config.toml
n_layer = 8
n_head = 6
norm_eps = 1e-06
rope_base = 100000.0
rope_fraction = 1.0
grad_clip = 0.5
decay_fraction = 0.939
Each number is 500 + 40 x the weight over its row's rms, rounded and kept within 0 to 999. Layers, rows and columns count from 0. Numbers have three digits each. The size before them is the row's rms in percent of the matrix's.

# layer 5 attention key, 768x768, rms 0.0479, rows 720-753, columns 576-671
117:521525538507478546463507599543496488454498500420498480490467502500528406549506476465537536491509534550572479437491513534450463490484529446469526523525395604424561495570437467530494563474560456521481495508482487492519494507498527513514515540519501571506427486496496465543463547507480494475
119:473506501515566489467485483554563555496533480582474471567517453513534544510489464540498587478601559537569486460559437488490524492540554441470522443417517507525485503499468531458496466564448492496485423569498501488528571551470515507528503520436511483550471533487513467529534473596503516563
123:454412487553443505544442455550454437528437489498440508445444539502473452522491492524515465505555552496516476489481490456501497467461599499625501517461548601581475563498471542525451496495545533451482430560520548435483529428492479521478557513505475503416575523455544493459530522554537508478
117:480497495458470434524527466504493557511494502447529500494533496476472433511514513601436458462518529446491448519449484546493474531466504537508514464487556529460449473458522459544448477523472519479537516513483501526557470503473418496557573523522454492485567546535497580510400477453472475542
119:520530480530537499509516517473454487538486512531535466527437482449501559553523490550600532475472479549520405470561559459509487552466402526470541447453516476518507481410493394500429466577488426541477535487559434472554437509461500512441455548578549500534475524442477489502434473485506498561
125:455410455486503494442533548553574432525456537410432510492544458509501477503457499512497559456422480422488433464519456536502496556449503561484448531481577559462475453516493516467477435523516466466506460473502472462568477456467544543562575573461466517478549413512522501508549396475514488549
114:445520495522465471501478555534531465502447466599470468450475583529584548488505476521447492519547489502485524524471469455555571534469513470488487478491534489533541502608565567555506493513571508532456475521466453481447507466429408480535466523454507495525453538508409483489494576514453518534
120:517529470423511445485524461501476529469457527502552519469509476502492548426516485557518555503544520513562530473467501496481432529466451417523485446581506480508614573440470464535443473552484502454533520473484493534528482479545467535521485474429444546507480498504458466526502512453513490462
116:471540476520508554530465542507520479483465564508496561532482542523470463528554495598472500486399486512509495525423470524466511450471454461470513493531461421474484579491440547540582525498466482461422459476417497550515514502556515510478500498477485507504533482462564448563510478473529497466
120:427479503474484499472430492442490449502552478519496523486460452516438455568541557505539538440483518484506457435417572483505514554544486507508517477544528462454581457498446432523493619550459548535448439471487566544508504426503530503527549468530471473518547426471555519462461479551510483457
112:499493486544538471521492528489474424532524512484470547502489481503471523485509494540470459472503474532528512475495512551484605553413523524528512517505489543477520479467465537494565542586532526556511464534570546513534471555459502491505485528473613471498488459503508519476475520526484507469
112:486421505532466556475491461553495509504412443486476500540569532493504492460512460508439527515543450572463526471444493513561526454464493530529424488512540514510475486509524521508551462487514505521459489466513541535542549567474500527522494502541454462526555544522501525453531525501488492555
119:440482552435556573473545525506522546452434497534509511525484558504528508476499442507563518508469514499512486556491518439554488429542512508428495427518546499580517493530528481475472387512545511506444533497434467541499443537512591493583483557528486496492471524449495418502507488538435548449
117:530506517505472517411530496517471474491441400514508517559538506486512533511415477478487481461522497481473511538536473581516517480460453498522513506534441497505508498579523451574456518517465548461481612471461546514490518467508574499434579542430506499527492457487569521503531459487545575538
117:490432445558516488514585451506476498516516453522562551611592466497515507448449507465555505493537504491479528493542439554550478533497461474526530510535478591521571564505507490533576522499494539428511526518503583442467445514440491483431529533517482454414518478442494454511459444518448530564
124:497506553500481523541469595478534466446499439470517484506406431541492484515504495480488540443457498521581563473559495528503474515483505588482580444495485507486464427504453447482485497469523507535468466555472468455465450506476539454518476439464497526593491507578437481573444433536552481539
113:483519473530470569527451480490514504531470477452512565466549500465478497519522544566444508495446471526525507499519472550464485490543491433501562494489559558483582487488476491550493467544508473487508516494471498449467508504517572435437504475548426424523568474524430522550518518545512512467
118:520498438501469421525512521486448548511549602445544481511479505440536478539498550536492502471453544475427481556520504546637515510482511543486495514510470455528458505538493524469502485539607435454482542484549524478528501546508439544499519566437480546508518493576515492491558553509459518486
123:516494478448512436599546502536530512401435518519473539452427447494467458474454458509499513580528495436438429499521443492514512504477443576469540467532512454481548555589524486516476548589514467499601486487497523515446600500537493466554521568529469448462501488498578441466519459464521463544
117:510498479497424541475433503585453533449472469486510480455520509448461545533539527582511465450468455427520502501537481576470465503470582446488485460523465459485494492466459410521559505482498468402488472431549493475480570456392479470452492377483595467448464495513558449459479425509519528554
121:462520485532480488516489503549566500494498476463479478543510457438471492509526581472451430532431549527505430492508441555474461514573467548549514581499529524497442513476518490510528530474502494443492521589542461468436528435501544489502596538509512491457501441479523446502531486512480491546
121:492519538477529483542596439550443484522468461505541428503509565499566523539465527496386556504493471529502574457422498503517506493425447549590538465439459488471541442493482524528523466499461450502523491525558513482567472521439513547476493473493465481553526551512512519432559516474574473444
117:505538530483513407505526488479549563435538480537488498421533516502513479474452465490477512535533554440518474446491505467537543542568526466498559529521524493478535500459563498574545526522496497501516518520536502529533454499524498451526485511519515470473528575439476564563454461464561440593
112:529506539499553461487484526463577519482525513519485488490446487515546520472477507580504561574470580491490627442539457532500519495499529518499465505506428514523500456445473444532524467467495500525607493487487613440502405470540481495455478481418467517540465653459373546538469460479534545529
118:479479517405497520490503517545552553504462452548472462561557475473480518482530511498522472414529514535500572542554570431491539503534557448474474508517500593418508542476514444517464517521558549456509525473491481490469433462518440568466485488545518541471448470513555452514422558542501517500
116:506508469520492541509498483459509548521506470507472535453477512482519502564556519541494527460488528518490464520519500488487483468466418529507505506480490525489455438555515518471437504458483443545584460412501554461507438551511543431490440478476555536460455481497538492493511508557461590518
122:528504540542513467554482519490568497510509551482574511561539462555503458473479558507544552515467464506560528463516529467553601504452539421471541513507487437516505463521481518419502471460470493455552475599521486547489494404496561523474507500455499466493553506484477603448532571511511492436
118:475481480430462494508493456523505534518542549511569458449500505464518445598483515474465474397537532501474464540474512532554510541488432532488552482508495473541574472485491489494443469517534564515419470507476516480513491521500485543435527505429492534532543512547481512456507441509504457546
115:502471528434523516442503443462521488477495541525520476519523519560486519505476495485492474513566531485490445611520429513502499520397458553531481490584434430520546440402492480532420433467558539563521528551522419477524463525517582497506446469466491485523479523516473546515512464483547499562
118:522437502475541561479527493494497478486497542442461452516497533424442503507427464442494437497468502537455614445441512530479528420477578471501453578521487443493524538473562535557493526477535492473466435454514506479514556540454462439515525499494558468497483492503590534553536503508495445462
116:474451582467526489475495540499471450460455450512549469511476449499523481518520460514583513521470516436401383505583449492537542466547416514532492478559496535555445434521498493463493508583471451496504528485417549504540450495448536492594476505539558457487514545541458540486486501467504547583
115:487496509489475503545486514448460515492432460548557475544587498531514484481499497482556518508494471482498531531566441549449550501486404440452532527478476520595430479480518518477529526491472534540514527551461484546486548460501499542444516489517519496485521532554527541526517460485432510525
118:441463509546579499464422498476586518595501458550524420554481505503586457472507443475460478510469541490558443427447501521481473501502494523479476471517502426518513530529567471474470496504598448452482484549488505441524442523455535466484579492502541484539496481505555569483542420537494487463
117:435472491468477488511523521557540458479535498428538519451520534486581523536531526570552505551528465490437484539496558530413508552536555449552531567467515534464573485419492470498534490574569477494510505456545471488516437527490516446579496478554520516536494500520550472536486509537474525526
# layer 5 attention query, 768x768, rms 0.0467, rows 721-754, columns 576-671
109:483531541483508498543413537478506468474481500497465497476507517456516413502467500506506496493541525498482539429508510497583571542482475517479567421415472485516475462540516573554525544517484442548548527483496561500514563575558451410470488508433541522502403519466596548511512505517538463559
125:462445463600502538508529477475502477518515465497535487499523506425609567474520473489552562503546554485517488494522472429439468492522566484566547494405503578566440472457492503567522498501552501412493464553505500539517497451461523479559614496541507544478543500437505482483540493503516530548
115:547506484406523479484568463494526454472498538516506511515496549557459419483582499544521493502528506494505454480573537485483503495465531495438502433486496459502464542461448447485500574542450559555495470456408442501536473540460485502518514486476485496532487528516440541488430454494505501560
117:511511457556479472596427506517495554509528548559522517521508511505489503500499489562494512487458475482476519498524484471500511549483449498479505485518483422464495501490472495503546466511482480514503504450557493457558479450509519475480459457528562477485441469529476517543437521532554484500
119:472433489532484523448469505526525503474516497486520510517533526463517588544534539512436560470423490462448419532476534546586464549521454585474491482442546536493532521473471460479436484491512549487500502525432481511535527442549538577576591539494463527468497443526504474507543475514575438509
114:465517505465497521525507504528552452504487550523461469423476538467591485467504455534409495484476480501494552460409497497512473548552476456533491522519547546534542501555551546543506496434516516501545476459526533503473536489527487524560412488470506464503565623558469515461493511485535537491
111:467532547441451518487555557469490491557425409490505446503465485409498508481537524533514484479581507512546483501501487458539430499466437538473538572443482506522523478525479509463420498580486489451537567490427474532527479509485559509429484466484532453495401516536494467499417463503553643532
116:513551492505492561503519444594431506507433505490517533528525482491537476564535480515456553506406470475468547512457480519461588509475503481456505500517436442496533497538423508490478503448585505533435540483505435502554541462506468425474449437504462463606514451477511480518476438473504453455
114:432544561488491471396491515461456486506461484568471522566508525503477516566577556502442501534425483488519468425515489444447539527564446486500527475512479501491549512410446424438483506544491585478470520411530520492528573533467459551509539495465473494535521454445509450461487496502572524500
113:481568479487479488505530464494417500465536497527556410521508487542467484525547526483486495429459452463522522450539506551489550479485454485539547500505476454558524510513506562470553498486529592545510481481568517518513519523476496511485458526513436543534543484450510488514563533499529487475
110:453382533435558490444594483465489456500516502478498493536590444489448495485535533447420565575516471498378499571474513529516509483485386497504496563523482500446492413483477514569518523439512511444559486492499487502538460467508486489508476543473472477537481478476542546469535469408473480455
117:518447512498582524466588483506546519473426533559452512473516508531525483530528437459527530482448484471454520554440482464456485461502497546417484549428509515466487485499529498495507479551520507572533515476469474464526513585525508562505449587459485480505543498444573489517469541462435445461
117:509436462488455527537578503488436481467428442496534521516529485430468511524519498513518516522514524437419506547497476512582506499539459545461494478542523415524516537461464477516560516516466525493477545533448510502510445533459520477537514512460525392503562473458524542480443463508524561526
114:568440487556484553523520420459446462457476535530607468572553521504455621474494429466481568464530578497459505502542484570490474496448488502477477504519499527514521476510493461560542473442414481487436515543509559443514499578459525493484545503426440485443516483519564460508587504503532544464
117:532453479523504560470463514476554459492457530534550445512484502510484488429527505450505539542522474470489505517491461531473477588438525478536578444465441586464462490508434472513525454461448463463441525526493503459485503475460499451429468508481465558497511552541411510468406511478473519520
114:458445517596454539479472455504489537423538495459537548459570541467489475492469548507551490461491441527460538476552486445497409607525519488507570493446489467486514464502507573494482475506568511504439554548467482458557433514548499481466540525534432521462481447500527463498446530484515515469
117:465607440484504457590525586475474473549499551524516549500536544436491505529502494468508527512445476420464476517434440528554562483469487560432562508463484490490514502473474513481510470518541459544449544513517488573501487563451484453508548513472525527433388550578525488475543555519462518539
121:554475494493530469550484442523528511527494572551449525515509492465490494479512449561527514616474509498567437495506472482502526520482467557453491531557548436512480510512520458548524501550523531489502448477522488532522538482480515480534527563475464468490496524502555528495468462364529493530
114:548496507505434437482528545472446519499475533448505520465473499404527528520450560599533484490457445478527544573489546513442490511496441397552523481490464480454582481428472448531487528492514428509484539475490530527468535437480466567501441481466484504563539514481505576434446418531560486468
114:540476519591500489490454432624521480537534460493488441525501424476551544504471496435489524558496487527512464474497519456513441566560420466471524526496512564518452444543556490465504541536498508484442534571534476451471546529521485465443534469556551517482469505523462524564518447538526489501
118:432478477493559526450535524511394432479469470542477524445453458530501573508507569555486547475526482516481604475451530479491461502425472536566475550463512485464512488499511533502474510520470510450552483526540501439570459588529449520549446442485528515504451569490461497491499502515499512478
116:535506498540561483496535499492546549443529488515519584499481528504511468480445489509559477520528520469430426497442550525461502482514519528542456534569485550572506550473501466561533571556575560504474410461471494502567448537564476476560484532525521498449463518405493559550427580494535502531
109:510467517510531542550497514489491501549582562517459463537456498444477474461495480549517602495533471472479560479479414556555537543517472546516453471484438560586598444524522494497529459481488482509534451522497517464479358511497486474416477475457440523467483626525516463551477485491506556455
120:478537536501511429522459501613485543558494471501500474566541452474534517427500534557574463530478492553518440492505563472524469504520471503504463486498486529454438475436481497587469430496491533429492511490487508479531438494496483568461516491450518517482509428559504559517458548569488496487
112:487478436506564507432476480489479520466505531494524543466458462514485524498581498518459529517485456557474509528466429458499438469531497451521518465506538439497513454551460525505578557492574431421514536463528438516471493500502458408548471570492445496494519518503500488503521531507474577550
119:496482460487489494457447525548552557520513520516593458474476523486544459503545417525540520456408480459481543470532474476522502500497491464558481485540508523583442563553530488432537493537504529537493507521456533573523458484500498539393497490438480501523437485468443520490498504573466413446
117:433482474455513467539537516480485532508528560435527444556528528543475610541569432560436618452454558508488497509550463492489548512504455495520545521538485397476497552516505490516483510461524475492520499552513436430552459566445465494485430470403516547473460456557537490426569524405432503549
112:515498458527533491455509485446574561504495499491637492490507510549502552489509446464510539518501482419554495536465469512503461526531463471484458527530515545508543626413505499554471556484532512588530520562504492457496523522485531489478470504421517445572516580561501461486522451447568477480
117:560511512515513552496567489493497417480465511453439541505526508496544511487473487475476547541551467490413559485471564528485487410469538488492550539497458492441514524489529519500463457401522513560482393458531480545526502477413585522496527473524481457485504513392525531480510519479504513434
115:487465550551519470518459529526448597514497547515559561488501493521494461503505507524497499509508486460445437470494487538438543445496467500547530471565518500461495464485473520442509431493445531484487513404477428518532445509496479482549515418500536463508534482539484539508522549573577526506
116:442427468458486553478518476523521471551452493453598525607549508518522524424467421412511479614461486520469509450533441599540475492469530513494490546541489554504453488499472492447560503512475459390463555488493483487444504488482494484483511469505488583524487552535532452460538534559415555452
118:536486467494556546526464552506511442564507501532429500545449461503526495558509457419493567543506537498488474395606442524540451430492509500542464473477486547523516534488568471471513485447551576460562498479507641433490447518406491514511511425571514541504502464515486497484498461520568578492
113:496604485501480476545503515487578464500481442503459512502557570536481496552536594534499505509455515452451532519520525496587484522502500429551574496550522554512519515480510458419454495506503458536522443487557449541499506464488510501505505466516536428542484497612571540524554474544500482519
117:518516452546506490473516472560558459550528436537466507560491437534586493457501500477546525499459481489486554519537489555445568523510499502551544468514503505524505513426476496591425524496522492529544484553460511490522517530555497438449504522447541525520523469433472551531494480414551463500